Each number is 128 + 32 x the weight over the matrix's rms, rounded and kept within 0 to 255. Layers, rows and columns count from 0.

# layer 6 attention key, 128x128, rms 0.19, rows 0-104, columns 64-127
[[137 110 165  98 100  90  94 135 124  82 120 118 138 101 119 135 141 101 135 131 140  83 138 106 103  85 126 163 105 126 100 120  92 143 134 149 123 113 159 132 144 144 107 143 145 153 123 121 132 151 124 124 157 103 187 130 142 157 135 116 154 121 128 147]
 [171 130 105 133 129 126 121 106 116 134 141 158 100 167 133 144 149 135 133 163 137 131 139 126 134 103 116 110 148 128 143 132 123 153 151 138 144 139 149 102 130  96 101 136 103 121 146 116 125 163 147  96 139 111 139 131 126 183 114 144 141 150 120 123]
 [125 125 167 126 105 125 132 122 116 140 115 107 137 131 111 117 120 122 121 127 129 106 122 135 124 137 147 136 123 144 128 118 138 124 104 132 107 127 120 112 146 110 151 137 112 126  94 140 113 132 124 146 123 142  91 132 142  94 143 139 128 146 148 129]
 [135 146 116 130 120 129 124  95 105 150 140 135  96 112 138 131 132 111 137 135 131 127 130 103 126 106 115 118 155 141 120 146 122 127 131 141 139 129  97 131  93 121 138 171 127 134 145 111 111 146 147  88 158 119 114 113 101 115 121 132 141 136 121 160]
 [115 107 127 150 124 131 137 103 143 149 120 137 136 127 135 116 158 122 127 138 136 115 150 130 131 114 129 124 148 154 108 148 169 145 148 102 106 138 126 124 128 109 100 127 141 132 144 105  86 180 145 133 117 154 141 164 145 131 141 157 152 137 132 125]
 [111 136 124 130 113 124 121 134 136 101 143 141 114 114 130 141 123 134 153 124 101  94 107 103 133 131 107 144 108 154 120 123 147 138 129 145 153 125 122 122 111  98 141 129 119 133 104 134 122  99 119 127  85 137 105  98 131 115 140 170 112 116 131 124]
 [134 111  98 127 122 136 141 134 147 102 148  99 119 128 138 130 131 123 140 112 152 118 120 146 107 138 117 147 141 122 127 146 111 130 139 121 116 134 141 112 136 100 108 119 140 143 129 114 128 153 142 120 127 124 117 122 120 123 126 102 124 121 115 138]
 [131 125 140 141 131 108 123 121 105 137 113 135 128 128 129 135 125 131 107 140 142 124 144 119 129 116 130 131 114 118 127 127 123 125 143 122 135 137 126 134 142 152 113 136 125 111 133 124 130 140 110 123 160 118 122 141 123 125 130 109 122 127 131 119]
 [147 122 153 109 111 135 137 106 137 128 163 142 113 125 156 134 117 120 125 113 113 136 123 144 121 143 114 136 152 126 151 145 154 122 120 145 136 147  97  89 119 106 159 119 101 127 123 116 135 111 168 128 124 134 111 149 127 126 150 130 113 126 128 153]
 [109 159 122 123 113 109 129 137 153 106 130 121 129 132 143 143 112 120 138 108 135 154 124 121 126 117 137 135 110  99 131 131 131 114 127 121 120 124 155 129 111 137 139 111 138 141 125 121 162 137 110 154 129 133 125 107 131 119 108 153 123 100 154 100]
 [139 136 157 140 123 132 134 126 117 137 132 145 126 128 139 127 123 127 124 142 129 127 134 132 132 134 140 105 131 127 124 136 151 127 113 109 141 134 110 137 132 149 118 152 119 117 124 134 133 142 131 115 121 137 134 130 118 141 137 120 122 148 117 159]
 [126 119 126 143 146 133 130 132  80 128 122 129 112 138 127 127 119 141 107 159 124 132 150 147 122 122 134 126 122 145 125 110 118 117 128 118 143 121 118 100 134  92 117 169 120 115 125 118  91 128 116  99 144 148 103 143 137 155 121 128 109 148 140 148]
 [122 133 109 125 115 138 130 133 124 128 140 129 141 122 130 122 133 137 143 122 130 150 119 119 125 125 118 136 129 119 136 123 119 132 107 122 125 127 134 130 113 129 134 102 111 153 123 118 120 123 133 150 120 124 148 103 141 129 117 128 131 130 129 129]
 [122 121  90 143 138 130 134 116 106 150 116 137  99 122 113 137 124 151 126 141 110 102 122 138 107 118 119 156 134 134 119 133 116 134 115 122 120 130 133 148 104 118 151 113 123 125 111 120  71 120 116 124 145 136 121 159 116 103 110 124 150 138 139 101]
 [111 120 102 108 102 133 118 109 150 113 155  97 126 101 126 109 128 117 116 106 122 119  72 138 142 126 136 140 146 166 129 125 134 161 134 149 137 127 134 138 128 126 120 122 146 116 125 156  90 113 115 132 127 124 125 143 106 104 153 161 146 121 142 106]
 [125 151 160 132 118 115 132 121 109 145  96 132 132 141 143 146 131 130 144 143 121 137 141 186 124 113  95 134 122 137 126 135 111 109 155 112  93 117 127 132 133 155 109 159 120 146 103 147 139 135 100 135 103  86 128 147 126 157 104  69 124 114 111 124]
 [151 109 138 127 176 103 122 156 135  93 137 122 107 151 139  87 150 132 134 117 139 150 138 134 119 157 126 146 145 131 129 136 130 131 149 127 135 135 139 134 140 102 121 143 164 151 179 116 155  89 167 108 117 130 138  90  79 124 126 112 138 129 150 134]
 [152 163 165 131 134 126 155 202  96 117 148  87 138 140  85  75 119 126 160 157  76 112 145 136 153 131 117 109 117  84 132 114  74 108 135 122 142 130 150 136 124 164 130  50  59 153 156  95 154 147 154 132  75 101 167  80 147 150 157  52 115 125 115 170]
 [122 160  72 169  61 168  95 158 124 156 137 141 177 180  80 204  57 103 122 116 129 129 103 130 108  51 148  91 116 110 134  99 112 148 101  96  88 140 148 138 101 157 138 141 150 103 122 164  62 186  70 163 141  96 185  79 145  89 150 155 139 153 119 154]
 [132   9  98 101 123 177 159 137 127 111  77 140 206 217  42  56  79 127 107  94 152 123 110 129 109 124 147 107 118 110 160 117 141  75 160  74  73 122 178 122 123 161 161  86 100  99 144 153  66 118 144 131 147 161  47  86 150 100 151  52 144 161 180 168]
 [163  50  58 117 153  85 113  91 111 145 124 255  90 201  99 180 124 175 107 110 255 204 152 103  96  97 158 173 125 110  78 146 134 132  76 120 122 140 149 135  77 152 193 102 148 106 126  27  55 156 166 116 214 130 148  74 138  71  91 193 128 165 112  81]
 [134 172 125 145 242 216 140  63 148 156 168 145  68 205 100 140 100  93 186 150 123 148 184 165 140  61 119 176 135  92 190 173  99  44  72  89  34 119 151 170  18 171 111 158 137  41  78 204 224 110 113  47 137 116  74 176 133 122   0 114 157  92 143  13]
 [105 189 152 128 118 116 108 118 175 174  66 162 217  56 103 179  97 120 108  89  48 200  97 142 169 136 178 101  78  31 149 104 199  74  20 136 143 112  69 157 168 208 168 114 151 131  84 191 178 214 100 255 121 146  99  97 190  89 162 124  74 135 129 106]
 [129 133 147  96 187 118 103 139 246   0 115 119 116 130  94  48 179 127 105 171  49 110 141  64 150 111 206 119 171 147  26 131 125 122  80 162 222 155 211 182  47 106 174  62 146 132 191  82 105 161  54 117 208 158  65  78 127 121 178 247 177 116 177  73]
 [ 91 103 145  63 188  99  87  98 124 132 101  97 184  45 111 181 255  79  77 120 218   0 125 143 106 147 160  95  47 251  29  78 177 130 150  95 115 132 159 154 150 100  43 111 172 143 162 179  32  63 160  42 100 124 117 109 144  34 100 146 199 135 129 137]
 [ 97 113 157 208  51 102 149 123 122  17   0  35 193 205   3 198 100 186 130 171 110  32 205 150  72  74 119 140  77 123  67  79 112 166 152 244  74 121 151  94 102  47 136  50 161 142  24 118  71 121 100 118 224 114  75 201 242 171 103 105  85 110  62  99]
 [ 55 176 123 182  68  59 169 129 100  54 173  82  86  48 129 159  93 127  91 173  37  65 177 140 150  68 132 156 140  97 192 184  99   8  70 163 109 162 145  80 144 146 171 228 163  50  60 147  72 255 224 142 230 218  32  80  44 226 135 108  59 137 197  88]
 [ 78  81 186 111 121 134 143 146 137 186 157 127  96 123 153  89  75  92  89  90  74  73 140 150  69  94  97  57  91 134  61 110 178  53  58  82 104 121  68  63 255  71 157 154  87 125 144  65  70   6 122 117 244 143  93 254  97   8 234 133 105  97 178 123]
 [ 76 137  85 255 228 205 141 137  87 230  86 107  82 194  84 105 133 205  62 160  75 115 125  71 104 235 226 180   0 122 126 150 123 106 255 147 172 197  83 141 148  93  90 149 106  49 221 116   0 187 177 118 101 212  75 238 114  38 142 200  90 161 115 100]
 [162 161  72  82 189 174 186  62  47 182 142  80 181 157  52  45  74 127 151  36  49 214 218 188 214  86  58 179 182  74 193  12 177  98  86 212 196 140  94  79 104  40  99 171  88 142 115  95  46 104 181  93 126 171  87  15 121 118 104 238  35 132 138 122]
 [203  68  70 113  58 149  63 124 125  97 130 129 153 136   0  78  74  79 123 198 120  82 143  82  75 203 200 181  97 103 204  95 180 175 100 185  85 146 134 161 171  83  97 136  60 161  52 165 137 197  93 169  79  68 155  96  82 108 120 169 122 115 111  93]
 [ 39 182 183  64  49  67 117 155 116  80 111 122 205 190 176  90 106 134  53  96 154 120 116 170 108  88 174  61 169  91 201 167  98 175 193  22 108  99 219 176  66 176  21   0 124  42 100  83 172 106  83 201  73 218 248 176  55 157  66 242 140 203 157 125]
 [131 121 106 173 109 115 116 106  95 143 160 107 102 152 121 124 124 130 168 121 109  99 130 107 121 128 132 132 118 147 150 139 119 152 157 150 111 177  84 125 101 105 105 121 111 111 118 117 158 151 124 102 115 111 141 105 127 113 126 160  99 123 122 129]
 [122 127 119 128 129 125 122 139 130 127 133 128 117 149 121 128 134 123 123 123 123 126 125 123 122 122 124 123 126 136 122 137 116 127 125 127 123 116 142 130 127 127 122 141 146 123 144 121 119 124 124 120 123 129 122 114 128 144 112 133 131 130 123 137]
 [138 103 117  97 129 140 144 104 146 119  97 128 137 215 103 156 130 120 138 150 140 171 157 215  90  73 120 175 130 116 119 141 109 123 107 127 104  98 141 121 107 111 136 117 132 108 163 149 123 102 137 128 110 125  65 161 124 156  89 115 172 131 106 111]
 [143 133 126 129 129 121 125 114 114 141 123 134 134 123 120 136 131 142 120 130 146 139 142 129 138 139 152 125 121 140 115 123 115 120 119 118 124 145 123 138 119 136 122 133 130 118 133 142 146 142 119 121 130 118 123 112 128 123 128 125 134 141 129 126]
 [137 123 143 108 119 126 154  99 106 134 129 103 113 138 119 124 115 156 152 105 161 124 138 138 149 134 110 153 147 137 129 119 136 143 136 142 134 132 132 133 125  97 128 115 123 116 107 118 134 147 140 116 126 117 121 120 124 116 129 143 136 140 145 159]
 [126 133 135 136 132  81  85 146 149 158 129 113 142 117 163 113 142  98 136 112  96 162 121 110  87 142 136 117 107  84 137 127 124 146 126 151 138 127 142 163 124 131 130 127 117 138 148 133 106 140  80 142 129 166 164 117 140 149 146 107 119 139 131 153]
 [108 132 116 108 113 147 126 152 153 115 140 123 139 130 132 131 118 118 152 108 123 111  98 131 117 121 119 128 146 135 129 130 132 121  94 138 117 124 146 102 126  93 136 120 125 139 119 127 137 131 146 148  98 136 140 106 138 120 139 140 132 131 127 143]
 [130 121 126 128 148 124 121 153 134 121 139 109 125 151 117 149 127 117 140 131 138 125  94 100 132 123 117 156  85 144 119 137 125 125 132 135 120 106 151 133 141 140 101 131 117 134 158 119 153 117 131 117 107 108 135 112 149 145 137 103 104 120 107 119]
 [126 142 147 145 127 121 133 123 144 136 119 116 129 140 132 142 117 102 124 130 125 120 155 143 134 118 147 108 141 115 121 131 140 130 119 120 128 112 128 140 125 127 131 155 135 108 132 154 129 126 124 115 135 131 106 135 129 137 113 109 130 125 119 128]
 [126 131 131 125 127 122 128 161 128 115 131 124 127 129 138 118 127 139 142 127 112 144 116 134 118 144 133 124 126 118 139 112 113 113 105 140 128 125 120 116 124 108 148 126 112 142 118 126 123 128 142 142 115 149 140 111 129 138 145 131 121 137 145 147]
 [135 145 127 138 129 139 139 112 149 128 100 122 134 128 121 157 123 119 131 129 126 119 138 142 123 127 128 137 141 114 140 136 117 163 144 139 126 125 135 132 136 123 116 144 137 107 130 150 137 140 132 127 133 126 131 151 138 136 105 125 119 132 101 113]
 [122 135 121 139 123 145 111 109 127 128 114 143 150 129 122 153 137 112  98 135 143 104 128 142 132 117 147 125 124 137 118 135 151 138 126 119 137 105 135 141 140 132 112 140 140 106 132 140 120 124 120 122 141 125 139 147 132 141 124 132 137 137 105 124]
 [108 154 144 135 132 151 123 149 124 127 140 123 121 127 117 113  89 113 165  96 121 133 126 124 144 123 102  87 162 116 142 113 110 127 137 147 125  94 126 121 128 142 112 145 132 127 138 138 147 124 112 132 143 117 147 121 180 153 154 113 141 128 119 158]
 [139 112 105 131 119 131 118 117 125 153 132 136 119 138 127 119 145 129 151  87 144 166 141 107 124 124 104 136 138  99 153 115 120 116 101 111 116 111 127 106 122 133 130 126 139 142 111  98 153 129 145 146 121 137 133 111 136 161 106  86 111 142 134 121]
 [144 152 150 132 135 124 142 178 111 108 142  98 116 126 123  93 138 136 142 149 101 128 155 136 136 121 121 122 125 102 134 109 107 123 125 106 146 118 123 129 139 127 127  84  91 158 148 103 155 124 160 134  80 115 171  97 126 155 160  89 125 125 131 145]
 [130 103 156 111 174 114 145 110 130 101 109 130  88 103 163  89 185 139 134 127 137 132 152 138 135 168 118 142 145 143 130 137 162 144 145 114 161 104 104 116 162  82 108 149 131 131 136 100 169  73 152  96 126 170  98 174 119 170 121 121 118 117 132 111]
 [144 144 166 161 140 160 142 136 149 130 110 108 132 124 111 147 105 115 111 156  87 130 136 136 139 121 135  85 120 110 151 122 132 143 158  83 134 117 112 146 140 149  88 138 149 111 157 201 158 136 107 112 117 127 123 161 118 136 160  96 129 125 118 149]
 [119 107 109 152  83 125  93 132 111 124 103 152 182 176 116 137 104 127 106 130 130 111 150 109 109 104 139 114 117 140 112 118 131 122 136 107 117 135 136 128 116 145 147 156 121 127 115 136  79 143  87 144 142 124 128 112 140 112 135 129 137 140 139 151]
 [154 103 146 148 110 104 159 149 151 104 126 156  84 147 114 149  99 137 117 131 145 133 124  99 129  75 142 122 129 105 126 104 133 179 163 110 129 126 112 167 136 137 170 114 155 148 132 120 119 142 106 138 117 107 171 136 111 122 174 136 119 120 107 144]
 [176 167 222 105 122 121 192  88 148 136 131 154 131  54  97 168 113 138  42 170  94 103  90 101 157 144  83 135 111  91 154 176 100 130 162 222 131 163 150 123 173 148 110  60  95 182 161  55 164 153 127 140 116  70 117 138  68 127  94  84  87 110 103 133]
 [128 195 164 133  55  89  92 132 138 172 114 131 244  87 130 129  46 113 127 147  97  41  48 167 174 158 144 117 168 160  72 190  79  92  74 227  98 197 178 195  68 194 168 178  82 131 111 170 108 212   0 162 173  23 131  72 109  24  89  89 144 139  98 124]
 [155  67  75  45 168 215 215 138 229 112 143 134  37 100  58 126  17 103 162 127  72  62   7  97 153 183 156 132 227  34 159 126 107 182  40 143 181  29 146 148 207 127  93  62 177  82 131 142 141 103 223  88 151 143  93 163 120 104 160 126 139 138  99  58]
 [179 103 181 113  78 106 214 142 214 142 188 126  86 107  14 114  81 122 122  99 141  92  90  71 215  90 187 177 128 137 122  98 192 198  84 174 159 123 104 179 122 123 195 135 183 104  50 178  52  99  30  93  39 160 137 206 118 136 180 123 116  85  87  95]
 [ 70 132 106 126 133 105  37 190 221 201 133  74 151  73 174 145 178 128 166  62 154   0 228 178  66 198 125 144 101  71 145 114 127  39  48 110  48 144 150 106 135 110 181 103 131 110 199 205  82 142 202 205 215  96 152 151 141 128  89  53 180 158 124 151]
 [146 192  79 154 118 169 130  71 186 131 109  82  73 149 161  76 149  68  59 139 107 171 198 153  50 210 144   2 201  32  86 116 143 194 113  94 177 141 218  59 152  31  20 255 143 146 192 113 116 215  99  86 201 244  72 171 105 159  84  64  66 129  10 136]
 [ 91 119 173 143 210 157 117 101 145   6 115 165  78  84 255  93  20 116 139 170 127 117 180 107  41 102 106  84 201  78 177  33 107 105 171  37 128 142 126 203  70 113 210  96   0 144  68 208 104 132 135  87 240 161 148 112 160   0 106 255 154  59 127 184]
 [114  95 162  94 184 229  62  89  64  98 159 101 167 202  78  57 106 108 182 106 152  19  64 152 110 115  98 155 164 137  40  87 169 208 164 118  84 124  87  69 128  75 105 151 106  92   0  82 103 126 146 121  58  90  25 133 169 106 132 131  86 100  49 145]
 [ 61 145 229 116 146 122 134 123 127 119  69  28  26 101 229 116  56  70 150 181 114   0 101 107 106  56 141 196 125 180  69 149  79 144 103  15 139 121 192  88 149 107  76 255  50 219  89 106 105 227 109 141  82 143 129  72 209 177 191 133 131  77 199  75]
 [247 123 101 156  30  14 189  98 112 195 183 168 146 137 169 153 168 208 153 151  44  69 243 140 150 182 124  96 144 140 184 169 190 226 119   0 137 244  14  64  98  49 172 136 121 115  63  97 121  89 116 144  95 176 163 119 120  16  24  99  69 135 236   0]
 [211  20  30 148  91  24 143  73  80 206 163  79 134 205  96  98 157  60 155 133 125  43 165  79 116  32 144  93 177 198  81 177  86 197 117  55  97 152 107 217  63 103 165 223 150 205 182  91 132 151 146  63 117  56 128  78  44  72  90  24 193 130 104  64]
 [121 161 110  90 142 187  18 182  68  96  71 255 151 144 139  75 138 171  26 125 165  85 161 190 166   0  99  89 165 125 180  54 100  40 176  90 103 161 166  32 189 165 126 187 120 103 178 152 110  91  93 113 210  87 221 165 171 158 116  79 124 143 182 138]
 [138  94 183 145 161  55 145 154 172 111  42  42 117  78  44  76 180 142 180 176 104 214 153  73  96  99 139 199 127  75 101 105   3 127 105 160 107 128 162 242 158 129 170 157 165 253 115 144  76 121 128 176 161 141 203 173  94 107  86  46 119 122 104  56]
 [109 113 120 149 101 105 108 152 125 106 105 153 118 126 146  95 151 149 195  58  91  38 107 106 201 108 178  80  96 182 132  89 163 164 127  51 116 147 126  84  87 103 152 136 199 135 124 172 180 182 129 131 138 126 180 141 132 141 103 128 144  75 113  59]
 [166 179 149  76 169 120 141 127 166 140 110 144 109  55  83  68 129  92 136 109  89  75 115 118 172 149 129 168  93  90 132 104 170 137 195 172 144 160 130 153 166 101 189  98 162 126 152 123 118 130 154 189 123 103 113 115 135 104 145 148 136  60 137  97]
 [108  91 109 132 110  99 172 104 183 131 146 166  75 177 130 171 175  85 181 105 162 152 120 124  82 105 121 150 115 103 162 134 187  99  95 144 142 136 179 109 114 105  79 106 115 126 140 124  99 105 131 114 117 173 173 137 163 178 130 123 110 164  99  69]
 [120 101 141 176 146  92 153 148 137 114 123 119 150 106 127 149 191 160 120 163 138 140 128  96 112 145 144  96 128 119 116 127 160 138 102 152  99 160  85  89 147 100 167 173 130 160 107 143 180 136 110 129 131 168 109 145 175 145 152 113 116  74 120 162]
 [183 106 126 145 202 156 162 116 155 108 154 128 115 172  81  82 137 170 128 130 125 136 115 100 138 169 182  93 112  77 115 129 174 158  99 122 135  70 144 108  95 160 157 127 173 145 148 167 132  94  94 151 135 141 137 160 117 133 201 126 116 125  80 117]
 [185 135 208 123 191 163 162 121 111 161 156 113  79  93  75 101 153 107  60 160  99 145  83 124 122  73 121 118 128 117 118 140  74 158 108 144 187 138 129 181 175 137 147 164 123 142 118 160 135 190 138 144 112 113 112  49 115 106 136 125  87 103 138 162]
 [ 78  77 127  92  60 155 151 156  93 126 130 135 121 146 129 103 154 161 157 153 161 121 168 196 129 128  93 135 121 127 104 122 132 118 133 110 165 120 114 151 154 107 108 136 142 106 118 130 140 138  97 119 135 181 133  84 158 110 143 133 114 139 123  45]
 [181  72 141 139 182 137  95 148 161 213 165 129 134  95 127 113 164 103 173 139 111  98 120 145  83 187  93 128 182 162 118 103 124 134 117 133 122 142 105 112 129 161 110 119 125 136  91 123 171 174 173 165 127 144 119 184 121 125 110 168 116 146 142 213]
 [165  88 119  84 141  73  96 126 165 125 153 133 139 125  96 127 110 110 161 126 175 124 119 145  98 142 134 129 129 152 114 138  97 146  95 168 160 147 162 127 100  93 150 129 157  73 142 120 104 162  58  90 138 148  98 125 130 165 154 130 109 157 124 159]
 [ 94 129 127 139 160 160 142 156 102 120 165 148 130 104 109 178 180 121 119  87  58  97 108 126 142 103 127 100 137 210 123 136 176  64 148 120 141 120 170 128 128  86 121 150 136 128 157 159 139 140 110 172 115 112 122 118  82  85 129 152 109 142 104 116]
 [153 140 140 124 134 115 159  99 163 116 111 137  96 160 126 162  99 159 138  93 137 148 110 131 159 110 121 150 153 127 186 140 167 139 125 100  81  86 172 148  84 151 164 165 109 172 175 120  81  91 122  86 161 136  81  90 152 114 169 135 119 191 111 112]
 [122  50  90 166  86 119 111 118 187 150 152  91 167 146 147 107 152 109 161 195 113  79 169 113  75  97 156 134 116 170 159 106 133 115 129 117 134 144 129 109  85 110 117 112  95 111 130 115  44  85 133 132 106 175 162 141 183 129 129 115 149 147 187 103]
 [157 134  97 136 120 131  62 128 128 150 160 105 147 130 160 139 137 124  92 109 185 147 116 115 139 108 159 165 148 109 131 128 131 117 165 148 129 133 128 113 153 126 114 119 116  95  99 131 169 100 143 133 118 107 127 158 124 129 128 142 120  62 130 118]
 [ 96 208 157 125 115 138 107 148 131  77 113  88 100 118 123  91 113 138 130 107 122  61 117 155  93 166  89 124 135 132 140 144 112 135 144 136 148 127 161 152 135 103 129 110 149 115 138 113 142 117 104 162 138 125 140 173 150  80 154  57 116 101  74 154]
 [168 110 134  88  77 142 142 123 134 119 113 149 159 164 134 157 147 118 140 137 158 170 144  79 157 116 151 119 139 111 143 125  95  52 176 157 103 133 143 167 106 145 107 158  94 123 148 127 115  38 155 123  99 140  86 168  55 108  96 172  84 154 143 142]
 [105 129 144 122 134 131 125  74 163 143 111 114 122 114  90  81 156  89 144 121 123 128  67  42 142 110 119 150 119 121 124  93  99  55 151 146  90  74 177 130 168 158  61 127 170  93  98 167  97  77 117 127 123 115  46 126 100 135  98 125 135 126 138 154]
 [125 122 114  91 165 101 126 193  80 130 154 148 156 110 194 147  82 130  75 134 101 118 111 113  79 123 136  94 142 100  99  45 129 172 146 157 120 111  88 126 129 126 163 138  79 151  92  92 120 138  98  81 109 138  91 157  95 166 110 154 144  67 105  76]
 [134 210 164  78 101 139 225 138 138  91 108 162  67 131 103 177 122 144 160 151 120  70 134 177 160 101 117 123 180  95 181 129  82 192  88  98 132 146 113 145 161 100 112 174  92 101 125 100 138 170 102 104 134  99  75 123 137 113 167 104 167 179 117 126]
 [134 107  94 143 112 137 132 137 166 130 126 127 151 125 135 146 125 130 123 163 159 165 132 150 178 138 159 113 168  90 156 160 142 144 130 123 151 141 125 117 143 127 110 146 101 166 172 114 112 115 139 134 130 143 127 152 119 136 107 134 119 104 120 112]
 [145 115 126 129 196 132 140 121 108  69 144 106  87 122 122 148 160 161 106 182 138 128 130 162 105 145 172 127 123 120 147 140 146 122 115 123 117 147 139 141 127 166 101 172 128 133 139 143 170 120 117  82  98 118  95 139 138 124 156 101 108 116 128 112]
 [108 119 118 137 115 107 147 101 134 131 127  98  98 114 131 105 132 126 117 112 110 105 137 116 129 111 141 126 108 131 129 109 103 148 142 114  98 150 154 106 135 133 108 101 130 127 124 108 148 109 137 155 152 128 112 136 150 133 154 134 141 168 120 118]
 [121 144 135  94 116 134 142 135 129 121 124 146 142 121  85 166 125 151 108 107 157 105 169 160 108 135  76 148 135 122 145 138 120 155  92 110 117 125 168 118 134 111 171 130 119 122 143 117 135  80 155 116 134 120 120 136 151 108 143 130 142 152 119  55]
 [136 120 123 121 149 134 141 144 117 125 147 103 142 114 125 112 156 138 130 176 126 171 149 153 130 138 122 104 130 159 117 148  95 112  95 131 133 113 115 138 115 154  94 108  98 114 137 129 105 146 123  88 129 133 163  99  97 140 110 104 132 132 128 113]
 [140  85 128  99 123 156 110 130 156 145 138 124 161 107 141 154 116 164 131 122 128 102 122 157 174  95 142 119 152 122 114 127 148 144 157  90 124 161 105 108 124 113 160 121  84 157 147 140 138 130 129 130 164 152 128 136 123 151 161 136 164 113 123 117]
 [ 86 141 127 124 148 145 159  89 107 158 121 133  96 110  94 154 122 147 129 149 121 144 119 126 121 145  83 134 146 129 122 135 117 156 152 156 147 111 119 148 170 144 125 140 160  74 140 133 101 110 156 131 139 147  80  79 146 110 119 134 122 128  96 112]
 [163 119 141 115 114 131 149 125 138 108 103 115 116 169 148 140 113 121 110 105 120 152 121 131 122 166 131 139 103 112 131 145 133 135 118 153 115 112 131 112 112  87 129 115 132 118 115 107  72 133  97  95 133 102  72 109 104 115 154 103 132 139 126 121]
 [126 153 133  82 141 132 169  99 138 109 162  93 108 131  98 103 135 161 136 173 129 106 163 169 115 111 138 135 125 119 133 106 141 108 126 106 162 120 164 154 162 112 161 100 126 100 144 140 103 143 146 125 120  91 130 116 145  94 128  89  94 168 126  96]
 [134 154 120  81 125 143 153 112 170 108 147 123 163 126  93 102 166 121 106 108 164 132 139 131 141 113 144 124 122 133 139 148 132 111  99 108 115 101 136 104 112 111 113 143 148 140 135 140 171 123  81 171 138 161 141 136 142  88 179 138 149 137 130 151]
 [144 157 112 116 169 168 118 119  92 134 149 123 116 114 149 119 116 121 104 123  99 139 141 154 101 154  89 164 126 126 133 147 115 162 108 162 122 127 130 134 110 147 138 137  97 109 117 109 131 109 111  99 164 115 120 118 137 114 135 112  93 101 115 135]
 [126 114  82 104 111 133 120 128 143 124 132 130 164 124 149 112 126 140 145 114 138 137  96 102 115 112 115 132 155 133 106 146 162 107 145 125 153 117 111 167 149 133 111 124 158 173 150 135 131 103 114 131 102 107 105 128 114 128 153 116 122 114 136 134]
 [104  87 153 136 116 102  97 105 170 132 113 158 170 155 174 134 125 142 110 124 103 159 123  97 107 128 106 163 114  93 141 131 135 122 124 158 130 131 147 120 119 151 105 130 112 147  72  97 119 106 151 142 119 118 159 147 119 125  99 120 119 125 161 111]
 [ 99 135 119 112 114 161 151 150 151 136 113 123 153 166 134 124 108 122 135 125 150 101 133  99  87 136 113 144 152 118  99 125 149 154 112 101 125 134 141 114 138  79 108 119 162 143 124 120 185 132  88 130 161 120 174 150 151 152 153 138 109 130 113 107]
 [ 68 128 131 104  77 111  61 133 153 177  75 113 116 142 187  99 202 133 162 129 106  80 154 105 100  61 125 167 150 206 127 124 154 158 143  94 107 118 110 105 132 155 113  87 154 146 123 131 137 147  97 181 143 172 142 129  89 148 115 187 101 125 189  37]
 [183 122 145 143 159 138  91 133 124 198 192 123 121 115 124  82 189  94 100 138 111 140 128 168  91 144 116 100 126 157 146 147 143  97 116 136 157 203  88 147 109 138 130 127 157 119  97 143 124 126 175 175 108 107  96 162  94  94 101 131 135 118 159 178]
 [ 82 153  85 137 170 128 153 170  67 104 111 128 122 110 133 151 148 165  22 113 164  79 143  96  97 127  66 104 107 138 119 109 171 208 134 103 154 116 197 115 139 154 170 130 112 139 166 102 125 147 180 140 133 133 147 140 116 148 134 160 138  97 114 119]
 [113 145  92 148  66 102 158 106 144  56 123 138 131 154 153 165 124 138 139 132 130 131 144 126 180 101 156 106 142  91 163  86 144 150 176  99 109 125 161 122 167 147 137 136  89 179 136 104 102 105 135 104 141 116 105  88 145 161 158  94 118 127 104  89]
 [146 149 152 130  94 111 100 152 123  99 157 106 122 140 106  82 103 156 123 135 139 113 119 134 177 148 160 114 134 107 159  95 163 128 175  84  93 162  81 108 106 133 147 114 128 126 142 124 112  60 155 131  73 132  76 156 130 119 119 141 136 130 121 139]
 [112 199 130 121 126 109 194 124 127 166 135 133 153  96 136 120 105  66 137 144 126  47 122 135  94 101 123 149 128 113 113 151 159  92 183  92 158 155 117  80 157 146  97 140 180 116 136 159 152 148 187 184 103 128 182 140  69 108 192 125 109 104 154  87]
 [ 56 133 108 169 103 138 161 109  93 112  87 160  92 116 175 191 108 162 101  90 139 114 131 131 148 171  98  71 136  74 152 151 112 143 184  98  66 116 133 125 101 162 163 153 147 151 149 129 106 134  68  82 153 151 112 104 104 161 112  86 155 182 111  79]
 [165 104 165 109 126 135 187 149 163 147  97 161 156  94  85 146 169 144 116 100 156 138 143 144  72 158 167 165 144 149 136 142 139  78  86  64  93 128 127 100 132 107 132 155  98  80  94 146 140 111 147 141 126 148  96  98 119 106 167 112  69 174  58 137]
 [126 134 116  92 144 141 101 108  99  98 113 143 115 118 125 167 143 144 113 129 118  69 123 119  92 120 102 117  99 182 156 155  87 106 125 155 123  88 123 146 190 149  79 169 155 116 139 130 108 170 108 139 149 122 119 101 151  89 162 120 124 143  79 135]]